Each number is 200 + 20 x the weight over the matrix's rms, rounded and kept within 0 to 999. Layers, rows and columns count from 0.

# layer 6 MLP up, 128x64, rms 0.0633, rows 43-127, columns 0-63
194,154,202,190,198,181,212,213,217,200,232,159,196,193,186,188,192,180,162,175,202,184,205,199,196,172,214,187,171,189,209,206,212,172,186,200,213,206,226,189,211,227,211,198,213,205,184,174,179,190,207,252,192,220,199,196,212,192,219,170,149,198,193,199
237,213,215,207,205,160,222,168,216,217,203,216,211,185,235,187,211,180,234,228,209,197,202,163,183,233,216,217,166,198,232,191,239,202,187,202,195,204,215,194,194,220,230,192,195,191,172,213,205,215,230,181,191,180,184,219,197,196,178,159,245,202,186,172
183,201,214,212,187,176,155,194,218,265,189,215,221,185,185,219,185,190,233,184,185,208,172,172,239,209,209,203,190,196,177,199,218,185,196,212,210,156,212,207,188,246,187,195,226,196,225,191,183,201,201,204,197,206,209,200,197,227,176,209,231,216,217,240
206,214,199,203,185,204,212,209,214,210,202,191,215,196,214,199,163,172,198,175,203,210,200,202,191,200,212,202,201,203,200,196,171,208,194,196,192,248,162,150,206,199,210,181,186,209,194,220,213,197,198,161,180,218,188,202,181,176,184,196,218,202,209,210
151,187,208,184,181,228,236,171,179,193,225,226,205,197,223,180,228,196,174,217,156,211,190,205,210,163,199,214,185,222,203,199,195,192,151,173,207,200,228,184,210,195,232,251,175,193,227,196,182,202,201,242,163,164,185,197,207,220,199,195,199,196,167,173
205,170,185,203,189,215,196,243,234,186,209,192,216,183,182,225,183,191,177,178,220,218,150,208,154,211,180,198,196,172,174,225,185,209,172,186,230,209,202,224,160,214,210,211,173,206,221,208,233,206,207,229,179,216,180,204,198,210,200,200,184,182,161,208
224,181,200,170,196,214,181,218,200,202,200,205,188,180,199,208,155,178,176,198,230,183,214,224,180,192,182,196,200,185,214,255,179,199,179,204,205,208,193,156,190,162,181,217,194,216,179,195,207,189,180,175,197,200,169,206,176,199,171,203,206,191,184,209
181,228,203,166,231,218,182,189,160,184,165,226,162,200,199,205,225,203,219,204,209,163,193,216,245,229,161,189,167,221,217,197,222,215,195,201,233,181,209,196,185,188,222,203,195,195,178,194,205,171,205,179,172,241,187,203,194,252,225,238,197,201,198,207
184,191,208,217,187,214,214,181,153,206,188,200,203,214,207,216,216,207,199,218,144,213,211,169,153,204,207,228,179,221,216,193,166,193,204,206,181,192,193,202,212,199,186,201,208,196,179,240,207,199,200,180,188,209,197,190,194,175,185,204,209,217,171,209
179,205,180,203,230,190,210,199,230,226,222,199,193,226,193,239,222,248,206,219,201,199,153,221,173,196,192,207,192,194,225,217,224,166,184,219,217,183,171,176,218,189,241,225,218,205,207,236,209,206,204,255,212,226,224,183,187,218,193,161,225,192,202,215
190,192,207,237,195,222,218,185,206,189,229,199,210,188,164,197,195,197,215,173,204,186,175,227,225,212,204,165,206,204,205,168,227,186,168,193,230,220,188,166,191,188,180,183,197,206,159,202,195,196,208,203,209,154,226,215,193,159,169,247,201,189,243,203
189,156,177,199,223,212,225,177,207,195,220,184,213,216,195,173,195,212,179,182,180,240,203,221,201,202,158,238,191,183,217,176,204,183,159,188,223,171,191,154,187,182,202,191,168,209,203,199,194,186,195,214,195,194,194,196,188,229,220,197,180,174,202,188
194,172,167,171,180,182,212,158,193,199,216,196,225,203,199,188,175,214,191,195,231,219,188,225,189,201,191,194,185,216,176,187,184,195,204,243,204,226,184,192,199,210,195,217,213,214,179,180,200,153,224,191,204,204,191,183,212,210,189,199,184,168,190,204
202,153,165,193,215,174,229,180,190,187,193,191,230,180,221,159,170,185,216,170,193,191,200,202,216,199,214,216,189,165,230,183,157,200,190,185,184,211,214,207,224,193,161,220,176,188,172,173,231,219,209,176,196,188,224,180,182,178,184,223,190,158,203,212
182,205,207,193,187,204,221,184,174,219,225,164,215,184,210,190,211,204,230,190,208,206,228,156,222,256,195,212,203,194,159,165,204,206,202,211,211,187,195,195,193,190,200,189,209,189,186,184,200,184,208,216,189,186,181,234,206,189,205,197,173,192,221,227
184,201,220,173,247,213,204,187,185,204,197,224,233,196,226,187,194,235,211,210,214,204,198,203,192,196,215,201,251,185,221,192,190,222,129,206,199,189,187,186,217,178,202,184,198,195,185,206,224,204,197,184,184,167,190,205,170,186,181,186,208,218,166,199
190,227,211,178,215,198,238,180,212,205,211,187,205,237,206,235,201,161,175,198,181,172,202,186,231,209,176,196,212,184,159,207,196,201,195,162,196,216,190,197,196,206,221,191,191,187,196,214,210,203,195,192,160,222,178,193,166,181,206,216,216,212,250,212
216,151,206,189,210,179,178,222,177,191,222,216,208,207,170,199,178,208,220,202,233,210,212,181,240,206,190,240,186,162,198,199,167,167,213,183,189,230,218,184,195,211,203,185,211,222,175,183,184,194,207,191,220,198,222,200,204,187,204,200,224,180,192,197
194,222,184,212,196,196,195,218,186,189,192,215,210,189,199,155,212,205,207,184,225,184,209,199,178,179,184,179,208,201,226,183,235,194,235,189,244,210,219,190,228,200,234,228,198,231,181,213,201,206,208,220,190,200,197,204,209,200,180,237,200,204,169,160
221,203,220,190,218,147,175,206,200,190,203,187,189,188,214,221,178,227,191,157,192,187,183,198,207,203,191,222,164,186,208,197,239,214,206,218,190,210,161,173,237,236,202,218,194,207,177,201,203,194,195,216,219,203,233,216,241,193,225,190,186,212,189,216
209,174,199,184,187,189,171,204,174,176,230,182,211,188,169,183,184,182,177,185,216,214,191,223,176,197,192,208,143,178,190,155,190,192,150,176,195,214,191,172,268,220,236,211,203,215,162,207,200,217,214,222,230,202,193,174,218,203,202,220,185,204,196,198
188,211,223,199,197,175,187,197,186,187,228,200,209,196,196,198,186,225,215,183,223,184,205,170,221,210,190,162,191,198,200,215,190,205,219,177,209,232,238,182,227,221,237,177,227,208,209,173,217,160,244,187,203,195,203,218,197,200,180,204,191,190,188,225
193,226,199,200,227,195,179,235,200,192,199,187,154,234,194,174,179,204,202,202,207,185,187,206,223,188,205,195,198,198,186,187,217,197,192,186,225,256,182,171,231,192,186,198,172,192,221,145,178,204,206,202,220,155,203,207,215,217,191,171,223,186,163,190
157,167,145,195,184,204,208,196,177,209,218,178,202,236,248,173,207,171,202,208,200,197,222,194,202,201,204,188,224,196,229,196,163,199,232,205,191,236,159,176,229,232,245,186,187,198,199,198,184,182,197,191,209,233,224,233,221,202,173,201,182,189,209,224
161,203,176,210,160,252,172,182,199,188,189,201,192,203,190,174,233,218,198,214,205,195,187,171,208,218,179,198,160,212,210,192,211,195,194,194,201,202,209,218,210,202,151,193,214,237,170,194,195,164,230,203,205,211,207,202,229,190,207,213,194,198,205,195
189,188,180,237,230,218,189,208,224,183,224,210,210,207,209,228,191,228,208,239,191,226,206,223,189,177,208,203,194,204,190,170,210,200,161,171,191,176,219,165,165,189,178,231,180,208,225,204,184,159,213,232,227,218,180,181,201,213,170,205,231,227,156,204
196,200,232,193,232,218,180,204,190,225,179,201,208,194,178,198,187,200,206,198,220,223,184,230,214,190,221,201,190,185,231,171,219,212,185,193,184,218,207,162,168,150,175,179,179,200,173,191,178,211,183,209,179,199,168,214,206,212,154,195,192,195,222,176
238,195,199,201,197,196,209,179,206,173,207,188,256,194,193,180,179,207,212,242,211,200,173,172,194,182,198,205,180,204,215,198,182,183,195,161,174,206,186,184,225,235,181,203,235,195,220,233,224,230,198,195,206,219,207,245,219,214,197,189,262,187,242,191
189,183,165,225,209,187,192,150,206,178,203,183,199,192,176,195,191,197,209,154,195,205,195,180,204,193,190,202,164,235,203,196,181,195,220,196,196,200,157,212,190,205,186,188,173,154,200,184,227,186,219,219,207,234,195,216,227,183,214,169,161,175,224,205
201,204,206,216,198,170,211,213,183,232,174,191,175,159,202,201,170,208,209,174,194,189,239,189,200,201,186,185,205,201,189,179,184,234,176,194,178,229,224,192,211,218,208,195,195,216,196,191,201,191,209,188,195,233,201,172,216,149,189,196,216,239,223,150
197,173,201,207,223,182,188,181,186,199,199,222,221,191,183,195,220,221,242,196,232,203,199,212,225,190,196,157,221,187,181,191,208,168,196,189,247,233,203,228,215,201,230,221,189,178,223,198,220,162,230,169,216,230,217,182,178,184,232,175,215,187,164,225
192,207,192,200,202,202,164,210,174,219,199,205,210,170,194,191,191,207,187,182,179,174,176,154,202,227,186,173,179,207,180,196,222,195,179,195,212,207,204,216,209,211,215,175,175,191,197,188,212,212,234,208,176,201,176,157,225,207,218,226,216,167,161,179
182,188,187,210,226,225,212,189,166,208,227,224,220,194,205,223,149,220,224,187,216,182,189,194,164,219,178,159,197,195,177,203,210,173,188,199,195,234,184,189,201,204,210,218,207,220,210,213,224,185,217,215,182,178,179,225,218,186,175,204,196,202,188,177
251,197,210,210,201,186,182,209,224,210,181,190,169,179,222,241,181,219,222,226,203,219,215,197,182,222,189,229,241,193,172,178,228,162,193,205,191,182,186,219,209,187,204,195,177,186,204,217,195,219,219,199,169,214,226,189,159,226,187,219,188,187,219,203
221,213,212,180,212,237,204,215,231,198,183,213,221,202,190,163,203,220,221,202,190,194,198,224,204,170,191,197,211,175,244,192,217,183,227,198,203,188,218,210,215,217,186,193,210,190,197,203,185,190,209,201,185,164,247,186,172,231,216,234,222,159,186,194
214,191,214,174,208,192,214,205,203,183,214,187,206,221,213,207,207,206,235,191,199,135,212,186,177,224,200,204,203,197,200,201,228,225,201,218,195,194,209,231,211,218,178,153,217,208,211,227,197,241,203,186,215,181,217,235,204,236,186,191,193,177,226,184
238,195,159,193,233,175,245,200,200,185,200,241,182,243,208,196,228,205,200,250,195,195,192,235,209,159,192,165,164,198,185,222,191,186,197,179,213,188,228,181,205,227,208,234,204,184,244,250,208,196,206,199,194,161,202,195,200,206,219,205,221,224,185,177
206,226,199,170,252,177,213,210,197,211,139,193,204,211,216,195,191,211,193,221,204,239,223,189,220,210,209,170,200,224,215,222,206,229,202,206,245,201,197,225,203,236,240,223,212,203,186,192,213,197,199,200,201,202,195,211,164,188,195,160,174,190,203,224
193,195,214,198,222,216,210,222,229,197,199,209,222,234,198,181,172,166,178,194,203,195,214,223,241,184,215,170,199,165,212,187,190,184,225,189,220,194,229,184,196,190,220,173,229,230,247,183,192,229,219,199,216,203,219,221,238,189,185,208,188,231,186,201
204,181,189,190,229,223,193,212,205,189,208,231,227,197,187,185,215,213,199,195,175,164,206,219,188,182,167,202,170,214,220,199,193,157,200,185,208,162,196,165,219,217,220,221,228,240,181,171,214,199,192,183,203,221,199,191,196,206,183,192,186,206,196,181
229,196,182,212,213,224,192,190,203,226,187,225,195,199,167,218,198,225,173,179,207,210,232,220,184,168,198,231,217,186,199,224,223,156,201,218,203,165,204,198,178,202,188,216,212,198,223,205,203,238,223,213,217,201,207,218,198,185,218,199,155,196,227,213
202,201,180,176,185,204,205,194,226,184,178,184,164,220,221,213,180,220,196,225,192,211,197,194,216,166,179,180,243,211,207,210,225,225,220,188,213,171,211,177,216,174,232,188,188,229,202,235,216,193,180,199,186,197,184,229,198,195,191,200,218,162,225,198
198,176,207,192,213,174,212,200,209,202,193,207,206,214,211,194,192,196,235,208,173,172,196,195,190,194,181,231,219,208,259,206,207,208,190,196,241,180,169,183,224,202,188,166,221,186,214,188,167,240,196,177,235,210,232,202,178,233,220,177,199,218,171,213
192,202,206,214,177,215,162,162,179,226,192,182,179,209,219,198,218,177,175,196,197,182,198,226,192,205,214,226,183,199,217,207,175,181,211,226,177,206,181,209,196,216,201,230,195,189,230,219,192,226,183,178,183,168,193,198,196,188,196,188,215,202,231,220
181,183,202,198,189,173,242,176,186,208,221,206,213,204,180,213,199,211,189,200,209,210,243,191,233,197,164,206,201,206,167,143,204,236,197,201,198,213,226,197,222,202,204,186,249,214,187,206,200,219,216,176,192,227,213,205,213,200,202,152,205,165,201,204
206,244,235,182,219,189,197,206,195,175,193,219,208,231,179,202,203,220,201,226,208,181,202,248,215,200,193,216,189,240,187,219,212,204,200,202,201,193,197,175,189,199,224,178,203,186,231,190,194,217,211,201,200,199,194,211,200,212,180,232,186,203,183,188
208,192,202,189,191,171,227,171,194,188,188,188,158,202,206,199,208,199,203,219,165,247,179,192,150,231,205,175,177,200,184,195,182,207,216,237,203,181,207,204,204,205,217,207,214,230,188,209,226,206,208,189,205,185,208,220,207,181,191,182,178,227,224,213
206,212,255,190,200,216,229,237,237,207,220,222,246,184,184,150,176,211,218,177,193,173,219,191,243,173,212,187,183,199,184,197,184,207,189,189,207,178,225,208,227,227,212,222,210,207,184,211,217,194,204,164,176,172,191,215,205,206,213,224,217,201,210,210
183,188,204,213,197,213,259,197,187,209,223,207,201,219,229,195,188,209,203,187,194,208,199,231,226,152,232,212,194,215,240,157,168,199,180,204,211,231,184,173,209,213,221,201,207,207,178,204,207,213,190,198,195,198,208,192,203,172,197,199,218,207,218,190
217,195,189,192,192,217,208,196,232,189,220,202,206,187,195,167,197,191,212,198,225,158,183,194,183,192,199,201,239,193,212,174,196,176,215,174,222,178,183,220,212,208,194,179,192,213,204,181,199,158,177,167,223,213,225,197,206,182,179,216,201,224,227,206
196,185,196,181,201,204,208,208,177,206,225,198,203,206,202,206,154,210,209,212,208,233,208,174,232,217,215,215,160,213,204,212,165,200,226,197,199,224,218,230,199,215,206,205,236,208,229,202,197,221,190,189,161,159,183,227,224,171,187,236,200,196,215,195
211,145,202,206,201,190,193,170,225,205,200,191,186,203,204,221,224,161,171,167,193,217,187,179,225,214,186,186,191,185,184,187,206,216,144,225,202,202,181,214,165,216,174,194,187,206,194,218,190,212,244,211,208,182,203,218,208,213,185,189,201,207,223,173
202,196,217,197,202,197,207,210,168,205,206,184,226,215,235,205,182,191,181,186,191,188,233,185,204,181,194,196,176,209,214,171,164,201,196,211,222,222,173,173,186,209,220,182,185,231,150,191,194,231,228,211,207,224,215,206,218,220,197,205,210,181,247,201
199,163,167,199,199,220,214,205,241,191,217,234,188,186,196,193,194,196,191,207,200,204,205,233,197,195,202,211,217,199,186,233,202,209,199,197,231,186,185,215,191,208,201,191,186,215,183,172,167,170,187,228,249,143,201,174,205,230,218,193,204,216,186,201
212,209,200,218,208,231,183,217,177,185,180,198,206,201,227,190,194,178,224,168,168,187,180,215,153,177,188,191,196,167,191,206,178,216,173,203,212,209,179,161,164,198,196,190,191,234,207,201,189,174,202,225,168,189,230,174,207,205,190,206,189,231,206,207
189,222,176,215,225,190,207,175,196,190,199,181,181,224,210,221,209,184,202,158,212,245,183,216,202,209,197,209,169,195,213,242,208,208,203,224,188,203,176,192,208,208,156,218,185,187,179,171,221,193,180,236,198,189,211,184,210,214,212,178,165,179,193,229
185,188,186,205,188,169,204,159,168,227,178,190,201,210,197,197,176,218,219,199,193,205,199,202,166,199,195,225,181,199,194,214,231,201,178,237,200,188,202,194,205,202,187,175,198,226,246,243,205,193,182,193,158,235,205,191,172,188,163,206,208,191,224,214
198,212,217,201,235,200,228,164,248,209,196,214,158,221,240,211,245,201,230,218,189,229,180,187,208,195,217,201,187,227,199,223,224,211,231,214,178,199,180,196,218,176,180,221,221,218,217,193,189,224,198,205,252,182,199,156,222,204,212,198,200,207,192,197
204,168,209,197,194,194,222,202,226,194,165,224,223,171,171,210,233,203,193,188,208,181,207,160,157,200,204,197,188,211,183,227,219,183,173,165,213,186,241,196,203,198,212,191,204,182,148,160,208,206,191,167,180,270,191,182,203,221,184,201,213,206,169,195
197,196,192,170,216,232,209,205,196,171,229,192,216,237,212,181,210,206,175,195,197,226,187,197,204,203,223,208,222,175,199,195,201,143,207,193,208,240,173,216,176,221,178,183,198,228,194,182,213,214,199,241,185,211,197,205,181,225,178,181,230,203,153,200
181,197,230,234,222,148,213,177,163,180,216,181,215,218,182,186,196,182,219,184,218,196,196,220,184,195,237,225,186,205,186,194,196,192,199,217,196,234,172,201,226,193,181,172,219,194,245,214,186,205,187,199,180,212,218,195,195,216,204,156,188,192,209,223
239,206,187,225,220,177,200,205,217,196,194,196,200,168,226,206,217,209,192,196,174,212,200,236,176,180,195,248,199,208,175,190,210,189,177,178,192,170,218,193,193,209,190,207,207,202,228,197,164,215,191,241,225,207,208,188,226,203,177,222,175,164,191,203
233,198,214,206,221,199,202,198,220,173,171,193,173,213,224,201,220,209,205,190,198,208,172,189,190,207,209,178,178,194,174,166,202,186,201,164,215,171,214,205,216,220,194,216,193,180,170,187,192,200,224,180,224,200,225,170,167,208,226,183,217,244,189,168
175,230,211,219,199,195,178,174,196,176,211,192,232,177,200,217,226,215,223,201,195,177,217,236,185,202,199,156,217,186,183,214,207,214,251,193,194,209,186,167,217,191,230,200,220,214,178,215,165,211,174,195,203,202,212,181,219,206,198,151,172,197,201,182
189,202,177,210,165,179,170,223,202,234,205,189,182,181,168,163,238,158,183,181,220,216,158,188,213,170,176,211,184,191,186,210,196,211,176,215,204,201,195,188,206,183,229,235,198,210,232,179,199,195,209,223,192,206,180,212,243,204,224,174,225,184,211,186
217,221,193,156,242,196,202,213,202,184,184,217,204,216,181,201,208,252,224,192,162,192,192,185,212,192,208,200,229,207,194,166,210,209,171,217,201,221,249,201,205,227,192,215,164,180,200,228,185,225,235,208,230,199,225,190,183,208,195,192,193,186,185,191
230,208,205,193,207,166,191,188,196,191,176,215,218,175,214,212,208,215,223,207,205,201,209,229,141,158,219,195,219,171,217,177,227,228,189,201,168,202,191,203,241,186,184,179,197,215,171,170,211,214,172,225,221,170,215,176,191,163,172,164,186,240,208,200
207,171,204,208,228,210,198,193,241,205,202,169,207,209,220,202,210,197,220,181,191,198,221,214,192,182,173,221,196,239,218,169,198,208,211,174,151,211,161,205,176,222,178,181,187,189,202,194,193,166,200,270,205,229,215,209,210,192,212,185,182,190,207,218
214,225,168,163,181,172,211,250,206,179,198,210,166,216,192,224,186,198,169,200,190,213,245,221,183,177,178,193,210,217,188,205,179,168,206,164,192,195,231,214,184,213,213,203,193,194,191,210,185,185,208,229,147,174,185,179,191,191,206,205,183,188,162,209
197,167,203,218,195,210,224,203,206,204,228,211,225,181,193,220,169,216,201,202,223,214,198,248,193,176,170,223,186,175,210,229,205,211,227,194,208,199,170,225,186,202,187,154,226,203,198,194,188,174,175,203,199,180,204,190,205,231,197,167,205,197,194,199
224,207,199,191,218,214,196,220,195,160,234,188,213,199,216,198,249,256,209,165,189,234,173,192,198,194,189,210,174,203,224,191,247,208,201,216,201,213,203,202,213,204,170,233,228,209,208,183,206,196,187,244,217,199,194,196,185,221,225,220,178,221,198,178
253,188,193,234,207,194,235,199,208,222,183,192,222,188,229,208,205,175,198,196,169,176,156,193,190,207,173,188,197,200,169,182,211,183,187,170,198,187,224,219,166,203,230,209,220,218,206,197,191,161,192,188,185,226,204,200,199,192,155,224,215,231,204,197
225,219,232,155,189,220,192,242,206,216,204,199,176,213,245,206,194,210,193,181,211,219,176,192,222,190,181,197,153,176,210,227,190,185,260,198,225,219,199,199,233,197,225,198,220,217,209,211,177,195,203,215,210,190,186,203,199,200,210,196,188,246,175,178
205,204,213,195,179,214,217,185,175,175,211,196,222,187,212,154,158,171,190,222,218,217,205,218,197,202,197,185,224,173,201,190,182,199,175,221,233,201,166,200,191,208,174,220,220,188,226,225,218,174,191,192,219,163,183,199,195,165,204,235,168,216,186,209
230,178,152,193,200,222,185,215,200,174,230,215,173,216,201,222,182,243,202,181,192,208,179,221,183,217,178,183,176,194,201,213,203,171,205,215,194,209,239,220,183,198,175,197,201,206,196,186,162,204,207,196,196,220,196,212,218,202,225,241,183,196,169,184
176,199,230,177,199,196,192,187,202,189,206,186,193,222,172,213,227,214,213,202,207,196,210,164,176,166,219,170,189,192,223,206,196,199,201,191,172,215,217,168,236,180,191,209,190,204,229,220,197,210,234,203,214,196,201,218,173,223,239,208,193,199,199,186
222,188,182,187,194,176,168,197,224,174,214,168,201,210,191,207,198,166,170,183,183,207,182,234,211,186,207,172,190,216,222,235,218,215,208,191,217,225,173,205,182,238,187,184,176,190,188,169,222,202,187,217,235,204,211,199,182,188,208,187,191,209,229,183
219,197,214,205,199,189,211,233,149,234,217,219,200,188,212,226,225,205,193,263,222,195,189,207,198,218,168,222,188,185,184,226,202,171,167,228,248,180,202,193,200,193,222,216,224,201,191,194,212,164,202,168,198,186,238,180,182,215,202,207,223,227,181,211
225,182,200,196,211,211,207,220,200,179,226,205,223,187,197,182,206,177,205,190,214,201,216,228,236,202,211,198,225,163,232,181,168,202,197,186,221,174,229,223,204,216,211,224,220,206,208,206,187,199,231,191,226,216,207,192,177,243,226,214,203,225,191,196
193,206,209,181,185,183,177,149,186,210,207,204,173,177,201,192,206,193,219,237,201,202,198,212,214,239,206,187,192,229,187,204,205,170,188,215,173,215,206,187,206,188,201,213,184,203,214,213,219,248,146,195,201,188,208,201,228,199,203,196,204,210,211,193
227,190,221,166,211,199,224,210,205,184,194,216,245,188,162,172,193,221,204,213,234,221,187,181,191,200,183,217,186,189,163,198,198,195,193,213,189,195,169,198,188,233,209,177,223,216,220,182,194,175,225,201,195,192,224,169,179,200,195,208,224,218,197,199
173,187,176,198,179,179,203,175,217,175,212,193,196,192,193,189,159,199,194,192,199,209,180,184,176,192,195,198,158,190,178,211,151,179,210,215,172,211,190,197,169,179,208,177,201,212,199,173,217,187,211,204,220,174,176,212,180,165,212,175,170,183,184,239
192,142,172,242,191,191,171,222,204,176,204,216,209,190,197,210,173,204,206,196,185,176,207,183,190,206,192,198,204,215,189,226,164,212,189,178,248,170,184,221,188,209,195,188,192,214,226,186,204,175,214,194,199,234,217,195,210,191,201,221,192,207,178,153
215,222,168,206,230,202,157,237,234,187,217,193,223,183,181,207,195,208,207,172,240,202,226,178,178,196,211,186,178,156,196,193,222,224,244,202,215,196,224,213,151,181,198,203,198,202,180,175,180,199,205,166,219,221,211,195,211,195,194,216,183,204,222,188
210,211,174,170,180,208,180,224,203,225,196,226,221,170,216,203,220,205,196,208,228,186,205,186,204,211,203,226,201,201,204,193,207,165,234,164,214,203,167,180,243,166,195,206,190,237,192,189,194,190,178,194,219,210,186,211,179,159,192,236,182,195,242,229